From a checkpoint of a small transformer trained on Wikipedia: rotary positions.
Each number is 500 + 25 x the weight over its row's rms, rounded and kept within 0 to 999. Layers, rows and columns count from 0. Numbers have three digits each. The size before them is the row's rms in percent of the matrix's.

# down: layer 8 MLP down (transposed), 1344x512, rms 0.059, rows 959-1025, columns 256-319
# gate: layer 8 MLP gate, 1344x512, rms 0.133, rows 960-1026, columns 256-319
# up: layer 8 MLP up, 1344x512, rms 0.143, rows 960-1025, columns 256-319
down959 103:509504561522463505436506447496467507513502513492495522495497476488457498514509536497578493517511483477519508544533482505462480469441504441532451471529473531518482539493533518496502458512517482
gate960 099:564534532472505465499462489479484505487490495498497541480525527508492503473498497502499528490501466475532492490503503489504505495499487490500531503455488473517494520516494486456559461515467537
up960 098:492524518504470483497524493522518470477505479513497490502482477478479495511518484484459526467521493457496503533484465493456533516529501527460495510502477514529468499450455490485500514438503522
down960 098:507503492511522485487525491492486529497518504495489504533545518518463513508497476484503463471479463486441454497470477512480468555520507529503478478528519508487500502500498487509526520487514495
gate961 116:513522490502500455476493468515546482490491513481455493491493529498528478509536500487468517491497490499533460497489515488525464479457500507507531470491512539515509480504520570498570488523490482
up961 124:504563465455493514535476500492493474469511473482511508509486479513473459513478465458504511482506509545450488465459502508478489516495514489467504499512457448537465506448490514515459482531535486
down961 105:476485497487459501481531462492452460527435532554506461513443499491507489522458457512500468475494500507490506533451529480478466508519501519478511568511496498516487523482490534468463539529504506
gate962 100:499465516505490497494482518538457478493488478521510521430511493526505460482477486481483516517500521493501548491487484479491499495490479527479448499442494523483499517518521467482516505506534490
up962 102:468499469525453521499491536559521496518516542494502488491490446552473555500492537488507480493471538507459510481455505529522522497484473452513502503512438520543534478460521501548472462493477470
down962 103:524492505498516484492503525519491493514530511548501496497471480508525460523511474524496440511494480499471487472477477548458481502507511506502490518451503493478556479502469508467489496512464492
gate963 096:510509473501536490485529486508523496464522470455481518467459484534486492509478489489544476500512503522533473504455525502517538521509455472490518501560472499496481490523467473528484509489506488
up963 095:532502529497516541485509508533505519557503481510493498459530487556478471502511488473483469480504474520502505557499495459506528503533436527474495527522527531556483483504489508500481463502519500
down963 097:441462470544523459487481506528502536506539506492465537498494531511470514509532528498504525492491475463485484498461515505510490476498481509528538449499515474575474513484494477477500526509515525
gate964 104:513522534518545543484503521494481510501514501492497495501496501551507503507465527506494478514543525557532493564476485466511449492478515463503510537488502445491510450543527488510500518523492501
up964 102:449516510519508523481475509514541512474545507515505515487529505519533518540521518456489537471502501452525506511489481517522500500529473512510521478493484499497474521494514513508494463475493506
down964 098:510502522474557509516510525533502491449502501511516491551472450492491475499487413525527513477477485497505499482512493487546543551475512531503508492514460481538447537511455492513497550489527534
gate965 098:498510546523525496470494496501418511476504472517495505523484529490440509508499490505494479537448478517451506543521528436514530511494490522519531530495500482512494495476471537474498529494482540
up965 097:496512553553530483479548483485445488484551489506496539457481516500482488535526497481472499523497488492501466503505527478580485470486513499549501524532540508520507494492464501478491555514463513
down965 102:458529540511504476459533495488493492490458502477445492458534505499464498500541473549514486493527495501518496543529508500548480495488482536519473494483537508452504475485485520473515532506535520
gate966 101:516505506556475473516501523470473546471532502550502504453483522516511485515490559468506498522471517540486476484571500459472518501496525461477494491544463489466539494528461531489525487517474504
up966 100:461503488461452484452495491476497514479477492502503475522564486516474510480496518519504481475544543523488506502504478556479485515535487488505508481492517518556511500498491484506519501501516491
down966 103:502472511524459475490495495507477444541496450484511479495481499495525453475476482486535474497473494487492524508494528505467536529457515504486481548449475533514514522535526512519500453477472466
gate967 098:484537499518516512478533518515503486515448493501469474499522528500497521496505529515526519500495489479482478514527451513472493469497518521487538521492519486507482497545491510471513514504575482
up967 100:500482525485491522517549536506477532534522499505520450505506493525505553499470510496539493496521512474491467477523502505481535494494534518554459455504505477498565527509521457495515511480482498
down967 102:520513471472471517516478483528527485498510515527478491480528492530533458516487516521474524496498522491497514486518502493491494503526530515544494508480512501507507525524517505491482566471489468
gate968 108:481485482514467523494466497465485479491498483479521494543486486519555509543508521494505543516512492534530495455486475522445475483528545502491491495458504471487489503528536520505528489458498485
up968 106:485476499543465531477526500513444531487480553519494507513473473506498498539529508524552484499508502517554496525463505518497496488505509500519513530485491479504519474519526489489548535510505480
down968 104:511464533519521518504492483499501447514505523509476512481541491478522490475490478479512493516462524488440496481462505484501505488505486502516558490476521509499501513495491499534505494483517451
gate969 104:491469493483530481544517507485478506532539469472526574501510531493484533540523479460487437507515451481571518536516524564520539461530525524487509478502479479520503465511498535456489427545485512
up969 108:456460482457508466485521500506501492501495493468470550525482502499497503478512446455540471512502471495558465529519489540530521492490470527512457463470479547488469492520524495513495440489533465
down969 105:530500540528478515499493495498469507472525490543522501476492526483497450547536515486496483486476504533541498520530471530461564482490508521476484540474511512493470487500492514479512493528531486
gate970 097:504513463513492485504504518518581456496577514449513495504511516500502506519521464537509508480509492476497509515478482518483522540536511485499517475493502506489499521509488481510546514542507530
up970 099:512504494534490452504499504483481501466492508497506482507513516535454479531546550542479473505532489488525489507551503505554547494529475533494496507490540536540507544530501440476464496503455480
down970 097:501507508523481502540507501514453490495502524486557482491501535485506505474421484461514507532581511491496514495498528469468509527520446454518523515531519539550442522535488489543486468510534508
gate971 097:473477498511470475498475506491514508451492469497511492453502495508528492512496496489495486499519498488502505517541470521453508494473493547507486504497515470490474484506485505526474534508497551
up971 097:556520464529510476494483501500492531460507515504539507506499533484489513454490539518535498482478480522466477494484512415469500503452485487474504509459453550498521496524512537520453536513542504
down971 098:515488509539550503519493473495478495496478472527552494490535526506536489527511479495541485532484495525524502497487490526495510473530509507535506478523558491537477516452481451515463450520507477
gate972 102:474472499542464553532535520492486498503489510530516499482518509491501525476516500506495468491514511517478486491479561517491494501495484542467497495532454527431530475493486491473533511501482513
up972 105:498511531494501533517511532512526548503487502564475508508446545541460487464489504448460510458503523498480493471509488469493553496480456502507479480472478488482483487497485467488503495460494506
down972 102:510514486478508493507525485500506467525468473549474537510499541448502484479520472461497516487508504466439455545508517510510479525487527494497498499517522476487522539522541478461504490498534508
gate973 103:517476475497485498516503450497497486516530491522497490539512515559463488500482468477504468522445489491512499522500495486519515428555514444524509497472551511511474447503496524532474518505529455
up973 102:480499487549490512502496486492538495485511541422489499462514490527502551525490482527450491509498475487519474484471506531498468539471488515439551521559449531505462494495474504490527487527515495
down973 100:491533520505488457505497501483504511473450493490512462522464473506514474465489522493520520520512511441529488480533501459537516520514485509500511509461491491484484529497517521516529508495516509
gate974 101:521490480507479497472514506470487495493536482502540554526507469495484504507478486464485530504487483520517524486480550488512514506487521490520489539493509508493503515521544506523485509536471452
up974 099:536512533482491523486493532467493506509486471535447532497536520508494512471500473504524496512474530531513510475520507494528535514515489461522518490498531505504541474488494524543496534447494438
down974 099:510490513466537531484447549513507459529530452477516481547510491524459520460463490498481482502530474523522544543507501463474552483496489513520473546531512471483499498478530510505481485497487484
gate975 098:489544490492580509506501517485451528501450514494488477544474538484467494482543486479478498484471516488512505497468503505503471485476454464497508509500477471490516473458434550548518555481491490
up975 099:526518529500501509526488533525515508481536468515487492468493536484475571538533458509501447464484498518529506512463537513525501504528486488502497504504470514460470531474479518509481488557469479
down975 096:516502489496519514480486487516462508502504531563498500490496528506508496502516494505529538544468480457459498455541471486494461510473482497481516519487485493493497510483529516496530481517488515
gate976 103:469479470503493478530475487482518489507466484459553518433509473485512476476496505450496519486455512521513471457475520455496459515485464494525524520525544484475480538515501465505550493512556526
up976 102:472478525535472430549496482519514487538516541503522512495516514506494484465480450472504496470502522520447498529472494515533466496538484520485521546460492507519517467500504480488481517497556470
down976 103:473531508486472504479504487500550515472512490494526541495501509520501458450494520458531554510504495506490500492520536505525552530501509532521478524504513514492469537501463502511485505520513443
gate977 104:514504501476485482505519487554488490512515499478499472486523536508468512494546470471458508505516476489533534503530523467543500498485514543500488500548524520484498502495494546494472502478470483
up977 106:525463479505509521486505527493520502528464485499493504468465499546473483545478493522525470542530471527529534520509478517453479535546517534522503472508471521505502501496507489508474531534505481
down977 102:478512485463499482517415540463523516490482541504518489517488495530486530534484493484498497488509493475512506518466524479486467497510477488516506480528490493515500505505535479494514509516504514
gate978 099:460539544499534528523478484560500483495468471516516529492481443500532492516481521514546493452491482500526505485499476502474500493449530484514512501482507508469492497508445453460471471477482482
up978 096:519535489480551519507507530542498510481511455517496486531525469495507522449514479484491492481490474471508467464484501469533520499496501469517519466507491544474504495505469508495529487527524534
down978 101:529446521533531443505498469465515504503502550524440508484521510515486482519529503505496497479482519516459493497543548500493471554482492532511528501533465526480526489501491513484490479509487513
gate979 099:508478504558515528483498479493527552495498483467509469486515502503490489481507551479470479536534492478471545483472511542484511483529461470506463486507502532518509521499471483496501509474496503
up979 096:505503530598548522508480511499493527504516545474506510467558432498466501526485486504456520491532496476506490496489478494502466492478528498481505497451515522494519483507516495477474500494502529
down979 098:514491515474458470514512482533503503485507516458518462490511497510513511564534504533533511489514519465494500477463469475535502544537484455493492499473523505477482506512424515509479526539492501
gate980 099:486490481524461526525475512533499505515530485528535496486523520494484515508488485520489527519521449525493513471484473485475540533489530526518509461508498528471478481507442469499486520504501500
up980 095:492512509510487467528523472518449521491535478464507516478526478550511482506466493476506532474522517506523512524520518472457513474523469472527496489500465501519483467471489513518536455482533485
down980 098:500490500534496544464443499502519502509440520513502499545514492438494507512486515517479476483498509522504518485522512476515501471523529532547527487518499563470505536512514485472467519477493490
gate981 101:504457462509483523526506473495478491509491480513467482494511503558474458465480461499453502492525522503502537473508487507441479539508542487513489523499501459479459465496520527488523521497510474
up981 104:498473509510525469508483482528515485527460481539490472487485523489446510458500528512490479503497518536478535477447506507504475516481507512472472529555551455504517496497512543499497562480485481
down981 104:479530537494493475497512457512496495514500557479485487485476480485491510529520465505549467461483509496491493529459493490523521552508447485463497518453518500486515539531486511529502501512468496
gate982 096:517521505475482469502445487505544469512450495500494517516477492502468544538508499495501515489499527540491535517506515479540525506504483473529491522481481484451478533503485473500527490491501454
up982 101:495517462523494503497459505464509495507473524503505498496439468515510479545529500516475488440490496503489498522506502534535482501512552499490494521499519523503514500475494535532526514466528485
down982 092:435492512479488511476511511515470491494479515493470479509505494506480496571513546524524499518490489475491482494514491430501478478530516479484515498487544533466471502481510454545484514468535533
gate983 100:474534464536507466509545537498486475548506468517458509532490548498498519489509464500487532494502488495507535521417540513562510500468538516526473495489475468511493502491502532498522502540475507
up983 101:484538512490509502482503526497492514461478483487514501462479491537465524485497492497487462486481497528498457465500495526525474489498473511466512491446459493468476512497499475545535454499525507
down983 100:494505516471486494535500508495504494505500482496449465518534514581518498526471488510502484511538476477500512476518462508480507460511489427504541540538485506469479497523503501507498480496443509
gate984 103:478531518512499525527478527493463522514470493506536514512496443523529497544498476501514515508497503461506504432475464498499504511490517459504496502504496463473482535496499475483506499505481549
up984 100:535537517510508501505500474509494496489444465481508498562524492515493532502504536489544473508530527449484483514490520486521484481521538480467544493491516442502454477505459482504467527485478521
down984 098:467510453460497523456508524483521509459480516523503474461474471497490462495538476469490529473489546455466504500472509503516476505440514476524462516511459498541476524549498500511465472505509497
gate985 098:492502522529473474489523521522488499481488483526497516455476483457520464539449490451489474481482499530478459466519505487523486494513464535484474515471495474447479548529497519522498552520530467
up985 097:463474517471503485494485460563508491479431498490479463520474508470458519472502520494470502506458513500533517479547460483463473489497487503462473470531492548509495508505453486544478467516513462
down985 098:541466524479528498504486539482536494533492507499524525525495480507511521511501468505448495462460511513494505491483504503471554539510482492498518525499499474533519514495500482530488507450482474
gate986 102:544502506483531495519493503490488525500533499515482488514492481509518495441481521496501504481495493513520481495484488493520500508490524499508497475459455484494450511508487504512504532553492488
up986 109:503477469514508512479470439475471446493456514510525544452518545481501523504478487453511480476503516506506519468509506506444512511493500496481502512491486515520479494450481525514521477472483467
down986 100:525506497472527558497468493521506525524530512509514528463523496486506528476503528479511526477473509534502444502495499518474555515485505530542495465526497462481526528475515483494491493504483472
gate987 101:502513503483553508487459517522525472485475525534555496524510455512488545527494528487473455520571487509521494458495467544487512499489475519494456498494467506500490526500481456536515495553483490
up987 097:510459519494505519483520500475506532533465517503475519504482484518487460467471497505488471517496488509493516485475551511482508529508491483510482485545503509490464482482505480534542466517459554
down987 099:508483482463471512494486525484501519497493469482498519474489498493486480492538509489481516493532510513504497485484566503490489503519478489447530478483484524470475504481499472489521485501500509
gate988 102:508521484525458472525487556505494505528485514471505494476492461535486480487495475523497516504468513472473538488451501537480497531495498480555492502502506522526506457548495493496495517473505537
up988 100:495483511509471506536495503533477438545440471488500522487516486525489468506487497466489493521517501500463438495476514486499473522515533507542539481505534499496506466519473450474456490465484453
down988 099:454508499500501467514523442490535512532514503458500468506459488538494556499506529506546490515534528484497492504541507502456523469519472464459525494500527460513470515491532530483502526509473518
gate989 103:487463514462543493584478565491454516479486485494500486513531510499547528540514497524501457483567481509468499482476500463513518502538496479489484535502505538514497537491494508450508508520465460
up989 104:476488513473471525490533494471478454492487460530494492493498557529513508515501531486522468542485484521488493491474501520473480490537504489513530480467520512485497465512527491490525492514467475
down989 106:509470531461526489502486472496512493504494510508531503504512527526507527460481522528491528491514478488478477488540526468506475498481464492498455525496490473474498491435512530490474505527447534
gate990 104:496520477497507479491537507430530498518468488516514512486452493486542498443464465490541553480494527454536521497451509474487538490524465529508499507505479542484505531481512530498482510522517488
up990 098:497510480549498479534511463509526508522476536491514452464498466475451511434494497537507484513497482508459477507555470531490491514520501490491560541507497507480472486494501519493504502477545420
down990 103:486499501468463473517493525469506520500495506503483523499475493483488544477489476533465518492518454462498506519506469514482523478475514480509522522490524509498487487529535508496539524527504477
gate991 102:478517469434504542505497555457519520532496517499517508536467501480473505495534488512498509515456470529504506462524508534465499493500505498481521522506536500519499502481504497529493502519493507
up991 102:529516505481478514503498507550492470496517478455518434506507562538478465533525437455515446528494481456479491490549488520497474516524508508482505532491491479554475479448539491476469467500501470
down991 099:453500467476508522495493476552520474477439482477474537517466517482509522508511521505482541500499483475488526514501530486475485478489468495497511528483472467508565491516464509519478517523503531
gate992 098:518514512510482510507498481485499518516506514484542470506491506486505465514529466475503523477497489494556483534518520515510500494484518492552529530481448502479489493471483527477489507520487489
up992 103:512495509494503495538500510539537506558533510480494494489484502480517460475516505519489518466556507506492476461484500502518468498552472488506523490494507476487471501491499525486509512463496467
down992 099:529486480496490503497511475501496542455507515507522496482514533476516506533486491472509517480486492508509499461525515471521486514513517507486486495536481449518535495432488479526507495481516464
gate993 100:499483506538491485541505463481468432511497486477525505481488492473457473465488481514535518496512488498488480546484503516472493481468516464491519492515472517512488504500490523468519524503521472
up993 100:481522487478484516525475500490463482511492499506475484453494543509487560474550511482488525494500518542508496470514527493495489523490482502498508480522478440479504478493536522511510526495534486
down993 099:485479485510471498521468478520527509481445510497515501480492503524437509496554489506513464487521503499479482492500514521525481485465485536477474532495484498528505490501473496506465511518482467
gate994 102:526503506508469490499510504506501517518513474503512503484469496502438490452507494503454504489509506469506491489530497566525463507475491477505471502481537474531503486448492505450501490550502504
up994 100:504460492506519510451510505501460486470461523512507506527490460456515504515486489519508447502497482515551473478516536546513518493487528518519453523471502466507481487523501515469525509539505496
down994 105:479510509510480451519503476483505460458512490508489526491510514502500557496522526489532495463503504500533560486509509505518473539458528516491500487511449472504515485517474501513506437519485513
gate995 098:505451516491479508495529529454517483482504525492488498518508462526480507524509493516486485510461503491495515534485496523520494548505520470520500494501530494506515523491539513547500519513485471
up995 097:521510468497525496506526502528487458540513532491482526494435472519512481478540517518485530545544501508508478498461495504515544446464488501502496548513498491478476456500467533477519490475498539
down995 098:480451464484510574523479505490529517485559464501489543467493470498468529509495509496492494511440489508485523474516496505529472505496474556491489489509510475495516517496454512527530498476509499
gate996 097:556467491487466449522507527478533458475509489503519475496503532459522458495503487463511519501517465507510532502493451512527545465449542496482538511483489539503512528507504486524528480482512504
up996 095:458516490497476509534523519505512512480485503514489498471468504496508532473487507544478549484470488501515492521559511475525521476530495491493475477528488430507487473477508518501520495524460508
down996 097:520429509539510486525565535484508493485482514514505481523455544465510523495509476463497483507478506509509470473508508519535528511500488504504437478478481506544487489499497477526520486543470488
gate997 099:546469520493524485532474466480469510511494492521514508521527469518491533515470459448492533480505446533540491454508497528490516507500510509523528494483523480551511513515510530520463486495474488
up997 096:525474523486535505501520469522447490483526523495495483501508456505517542526506485488526456543508476504510559477508495479485474554490502469511520505493531515553524530521548480513505534496479537
down997 098:502488486485508435565451546486514511519523524509498493482487535519496530525450483499474534499515493479506490504496508510467507506481476509475532467515521527499521474492460548489520468464535465
gate998 102:525479490534507474447537539483491458505486539493491467505539514527451532491523472477526478546458471514481510501482488481469501501487461502483490506471550491510503490529502530505496503516522493
up998 099:495537551481488543530437510501516467484468459477504544542497517454531481532498525490508509496479530480487502493500486490528485509516518485483492498523488520468537529503519488493476532507536455
down998 103:526528502470523492528494460504501489492524533539536536522477542526453513484494470562453525517476506527480515497548518511509497465482523481502474492516467531459493495447488452513474484534446495
gate999 106:490495503509521475530520521494514495518491532475551501504504509510472502490490494474494545498512465499501461487509489498480524489471528480440506489475501498468503501560475524492483475487505503
up999 102:481442474503507476495509503445480521510519517517478520530441507479496510495486475488437456484527536508535460563499488519515521475527514544470523514437482550528493464503507476494516532492509516
down999 096:487491519522533494478547510511489509492479526484532570517506503546548462478519511503492500487508531504508487500499471489471560512520476515511505475514506506459520544493464473485482482508485513
gate1000 097:510527487545516563527480473499509481464464502502481493484496496465522484518509490498488514511524486511473517507517455519516489511513489489519537516543504475517499479496513489513455509501513525
up1000 101:532485507520551491525512527477529518511518475464524510498502512539467514507480496499481505477503511478486503501492491496480478519488501505503476513431500553536535499485470495513493494488514531
down1000 097:524480492554483475490481509481495534502518448528471516462486502468500488518515514519544438524471496488501532539480480473485510488527487496477538511482456479466537484505551468458517499524484455
gate1001 101:514439542485479497470497516486425457498455501510517463482487478508460514507498494458475484497551527521483512473541515521532517515536500490473491494498547497472494516487504485468523513483506532
up1001 105:479510482452523482492520529504514524521472479488485503538503500494445486481491496445485471526502525474530506485517498525506506494540492491533517539485506479523485484498509473501496472494520487
down1001 106:535505524520505452494550503492463475518512534458508515476534476522512551535461556513529468487461511414512481508456539444483491521495523494453446520475463499489457523483511489488510540506572477
gate1002 102:492513552487535547471496520517486479484505491529509508471486504503540510512533510497499523479502539472502478497545520478504454441516527520504473483483529452525533523451472469477496460477471476
up1002 102:496486471469483470494499505499507489494552534505492516505480520494516498527501450500511498526444516495551504516502453495477475505490529558531474519511465491497462487547487454511521498504529476
down1002 102:487457493505460469514489520501478494500466503455502514499494528496458528511473501541455508506549461521525487525516516489518524489492478504518500501486561502466492456510512511472517516494442519
gate1003 102:500462517496487552486511503502505502520516472500450499488481463485486496460481502524492457503470465457510503493523511528532494517514498571507458492536499511500476461518515513496507485511487483
up1003 095:489492499469469516487497464523460450470520506473506484548507481471527503497531499524478533554483471454506490503468521542525519489553530497517483480503499489527474497515511487528495484538509497
down1003 101:527479497485486541498499542552504498514481509498467518490505464491499496514528445545482490455533515492476510521483508512463528549536477552500510531493561501521512491486463531484489503477497525
gate1004 101:524458489489531500495510504503516476530493501510540498501526501513493440509482505526464473493516524474449492464500511498513492510473489484500515518533485494455534516498535514460526468516499504
up1004 097:501536530435506521470443494501517464492524454484543518492517505489561488490466528549484540502503494495520461502481537461467520473513470548499524492481516480527431526540508504507520536518490541
down1004 098:539541505504514487505472508476536517508474476501489463489486491503510497511520474515508499485504453550476532500493479510549516496487476516554535506550528470518480525458503507449447468453475499
gate1005 100:487508492519526470521544530505491483510489482521506523517519507510494535512477513483517482483502445500492548481538539427525493492506458548489500493511494516469508537544501483523473521476518514
up1005 106:479498479495526494511511494512494468538469486504450486535491489474478469481521536494529515510469475527490498505510497507502503462516492511540538497532511509460480518505486498463509477505528489
down1005 104:507530498518555474461514500467526486453529491503447482519478493470501486486529499465489475474452445449502481476494441459528544457531487554447499524508481541478539529490470471490479483495480523
gate1006 102:513494520493506521507530548475481507544495485524499536493531526504520458535511481493475480485530518480506484455492476503511483499497487502499505496507504480507510468503508513466476538534484517
up1006 099:499538514467494488498490479536495474477470516514481489546534461472537485500483468490513490527488466494497477530497536469492525513494502498559508509501512517472517494537477487511492495486505555
down1006 103:487469513456506446506484510530505461501491499476506480510517486498501508542483503492513494490477563484482547501524509508523494547561485494500480527478478542497494478451501508512545526502513479
gate1007 102:506487518512548498488504510487521478439523472481469468481465470488460466489495462514516518509528492493444492450494470508517459564568441496519495543478505475502429447513505502516516510530555489
up1007 098:523477513503488472507472491486523492518495506462515479498492503501556564512455502505517522489489519478500527479485528512486519522466545490525487444493492557508545490493501540504512487490507493
down1007 101:521485553499468489479460528539512545493483535509502501506520525495499498523478507494471493515495526511497527525514475568464477501446506518426507502482511521501494508514508507450497516503486484
gate1008 099:449465485519487479518505507529484494527520474501517507502481536496532434490439515499530534465508456487455519486511479513519511454515499502509536510478517490496519506527474447505494464446498491
up1008 101:504511491497545533500499486537459523486524491520476501527464474507471486492489517485506504490438518501531499534485533501511505449495505505506502533512495527491549480543500484480490560512486515
down1008 101:498396540532491536494545493486492492529507526503474575471467478454499483477512499505451480470498530490506472532519502523486452480501496467484523521480486464493536522506519448466484519536475480
gate1009 100:492515538490524526502478478502423510494490494533513484514528479516498505495529523513491533507480511508550493520500492505498498510510535424531538463476462488507480515476500537509483472509494504
up1009 100:497490497522481518476476529477530509496475504518499486498493500509484487496465464475477494499503500488499499465483540483466458520470485510498493517506519538463460540509524475484509509514549465
down1009 096:487468506493523502491465498513519487537503503506539502524489514468495536482511524522477480507556495530516512515483459474543485442510486510500464524470534461505525528515467478492491487545486518
gate1010 098:502506496474491497466489508526536511535471500493502474538471552480493506511488512521505495524539469475485542497467529525497528490535505532498496481519501501459535503478484475457487504492561509
up1010 096:494484520502480483498498500482479495479496485519463512449500485501486487482523492469487547469487503494497503472531528470468499518503501470479505481465489538542484470471541506534493555514503455
down1010 097:480512499537541520501468534480479487515513505507493508521530493522499498479502464488523481509506512460491503512534524500490437542525502479522513567532469505512520465510514481534514501514468486
gate1011 106:482473477541489473509507542496486492483495473490484479489472522514529497515489483485521543519478503489519477509457498516499524510503508526533475525488508506510468521494493511510538501528463515
up1011 104:492500503481452507502513518478534533453456513456503464485536534514554506515478500499517535562510481505494519514495509457516504512517516448477546493511498526497477482481464542502501467463474527
down1011 104:533500534514500471512517507530507463468484500501515493535517473510491490504475508508527499491465455503526507466486461508524504519475501525482494512500484475497502466470499501508520505515480521
gate1012 102:488496498531501503510479511541461502557504510491512512481498501483504519505533516504560510483475518497520427501518505482521492470549462565541497483463488487443475487492470457488505479503499501
up1012 102:477502499497500484504474485508516515494485477528517513493478461527540500502473513488514520503486527502466462516469529537520525509533558513538460470509483501504502505505523519473511525492492499
down1012 100:490499513480477486470499488479487483508520496504532495520548517541494536479485524509506505541569534467460504546470497525548525484522451516449489515542497475533473500525477482530478541503514485
gate1013 098:490492551520502497490559530499570551456520492472485471527500464530519571569507489498502541515497503494467484512507468508469505548488493472469513519476512506498509507480523534491461482523509506
up1013 099:489542507460519481537547472482554496548484526479551536473509475480492467518490498499503461493496507498511476495493440488501493502557525516488547501494495516494474523531511501497492507506498490
down1013 097:460475535500456539487480449503466478510461486534470529529523520505520503541513503527500497504411504515504508480471554464491522515466496468517489470552518499499506528507505493481479510512505506
gate1014 100:476486539531536487488487457513479513493519536529460516491516487496536492498476516548524526513532488483527441546483498496503483560537533499520497487512506480494527497504487471470515494492488496
up1014 100:510490547524496467519463474487528508486491510498502495505486473485465528486461522490463456479504508468487495532478522422503499482533478499477502576495544466458494491479493482508449474509527528
down1014 095:471538470505477538540461491465507490483487500525461509530487477480490478542549483531499507496486511526527535517492552519473505479514536537465508491532502484477522526470511484522517507512485517
gate1015 099:506462543467441525493489479482512548448524501504510517516535455493471479466492508511499522482469496523508509524492467536505473463508544485515513524476487482499489488507527484505452503542505500
up1015 099:493554495486494459525505501469485466522521483466504522504506522505510475494503513495460533502510475484509523521510547470524504464478507502480496524523496498451516512510550522483469497501499555
down1015 099:519478554480490519506509459456467489480484462520547507534483562475498524487497488519512496472506476470555512485511481472508501468496510480465493472479516498483499481542495483507514510476481547
gate1016 100:491475468508498514492487544494507482523509525516510484514497461469481531447516524478479468510494497488496499517503509499484535482498467494460503467534538539476489506480520476502477472538529517
up1016 102:472479529497525474479510538498494486522488469519504511494528506518526526456524455545538476475526489440477488491477498494491468510483463525495454501523495473515514504467479498497503515536499550
down1016 103:481485501532531508489510524496511491540476480504510466490527521522484538501478524449482510483500482508503480492453470491551497526435501488465526502521504468513487505482488492553447474454493531
gate1017 097:498477531479486541511485513502479530512495502519462537503483486538503511545541526482494476534532505513498528460506500481480524485474519487544509520423490514472488496527518508498459528496513410
up1017 099:482523525503515510502448486482495477478537475480471480500518479517529535488502495449501510488526475496492519480514559476495471531527507497524509501478495526506479517499458523490547532470457500
down1017 100:503520460516502462490508493513545508480511554451491459463520497550501498486475483478515519524490533480550485507513502504429474447465553567538523484495532503511493474498528524496523490474467515
gate1018 099:497494482505453540503501502523491469463451515485502476461467475513508510539504501486504526471476476463475437529533508475541531480504481522484472491461504499470506483488543535480488544497501487
up1018 095:518484512503489480525511547494489515490512514521545432498526546492483516505489504473530485514503552447517484499474488526492471537481479502466480484506507476486467477511504463497484526503515452
down1018 097:496444500407554531488524539565462475504527525538439472521489497500496477488462483488515483504511499507528549508519471514520538457519548488474540520529441510487503507482495476486497497480569519
gate1019 094:495489502495486482500485476469572488502501495495498527474482481491472533473472534520530532492465484497532486507515510494495517480474521504511478472468481491493514523474512520520482497507465465
up1019 095:544474490441509504492434507505481532512528461502477454514473461506490528526459499481513541472527512489514532488512498484500478494480524476474484496461508467469525502514503475498475543480490508
down1019 094:546477496533489490516483480476481480492459489515496488492520483480515479449485548486501490507469508490507484518517513506462492482526472564466499508471529464487490541477437498532521481500495539
gate1020 101:471466511507502446492499470527487478538497479519560540493523520494515503504501519521498486517509469524501478545455538499507516497491443522546494519513463475510490499443526519487458476515487492
up1020 102:537521449514482530486556501507489495498490489431512483500525502466519516487557533505473506514509491499463491469474489511485506515488470523448489511471453503526460534497469527518481473477513497
down1020 105:482513467547467481489498479502496469520495479494514483514518460481433522486511507504504470492490519485538490507517475523532506502567479486506483483517469475498516503515467508538504518499520487
gate1021 103:457511532498533495526489517538498534522483503491496491510475496493521517531519504497518479496466506524513509500504509540502555481536472506520543553502530498532504504487561485492519526517545520
up1021 097:514504505501530528519460510470497510521509539501505489541493498449490489464501532496523502583457512499488505500498533528498505496564499475502510524522542559515512514508510533494529489519512498
down1021 096:493497503456483474479515499546510429527507458459510520529484532496499497509532506494469531487489485499478486483479468511459522505495482495539499497535484492503494514467512489467510507515532497
gate1022 103:498485526468495517497501485445444510559482467480494531471497436465507461505534495489498525546501529523536467528495496512481499462488514504481482532488455540478468496490498498520503506500527531
up1022 104:487530465487540507506493484477521502458516502516525467483479480502507502489486501499493473508475498532518471466555495470454515516509513509474512495506526508539520541456492546537529504470489530
down1022 099:523493509503497486560512494482507502478551469497497487497484541531513509538488468513487499452514470520518521498510494473468528477504504497549491519509528506492539487500507527458559512511491474
gate1023 102:520534492529474478520498496506520511457540476504544507504515474495531516426511517508473562494492520522475500530530505508489495471439492493500512492515492505534506517532485506513463532512541502
up1023 102:487479490518523499486527511478483478515499528543488512485468484492445478490521495529450501518446525487494564504499476450493505486490489457519534530495508500497472505516531515512482511487495504
down1023 099:513518476477536508535475525511468498479506466513550462508460499493479521496491510492532519492485491516503475548508571467451528499478470531465495517528514503481499492505446494467502478477549522
gate1024 100:480514570477479491530524538488467491516522502473550472515475508516500517466488507533489493529449520512525529531546449495460514503530507513487479501519463473523511499522472484470566470521455502
up1024 104:461497540479508454509479498499526519503481480468523477538507499500473479497518476533502452551478472511518512514481466467523535500523496555515514462523487482526456534543470483477540493494469493
down1024 102:475503461507480514500479506486496524514527527443460480537520526463513480504508555504519528500505481511530501457497541526474545503457500512506449469531503519544498507512468506480483541530523490
gate1025 101:491410528500463491476532504512483490493519514530531530505507486504506461496514496531500493469518531486503494480494486490497501551507497538499508509520552537514463556471530537455483495482498560
up1025 101:500496470487507517478562511486537485493480512506447488502561515506470484500531492556513504489463479486527501499493505518484499470513475471493483477571471496533466463516511482518485557550568498
down1025 103:520470531462462502484455489489538484510513537470483489489544474494466528504488505560491453498444488516520475539515424482487507524525515454473515471531483501492454500511506502471460512496524533
gate1026 095:489500474519532484477472487453492509506504476512528485504456511526496472542502558552477473482514506518496475515505509555515476535513516507498492523485530458563515466500478515501522534539505502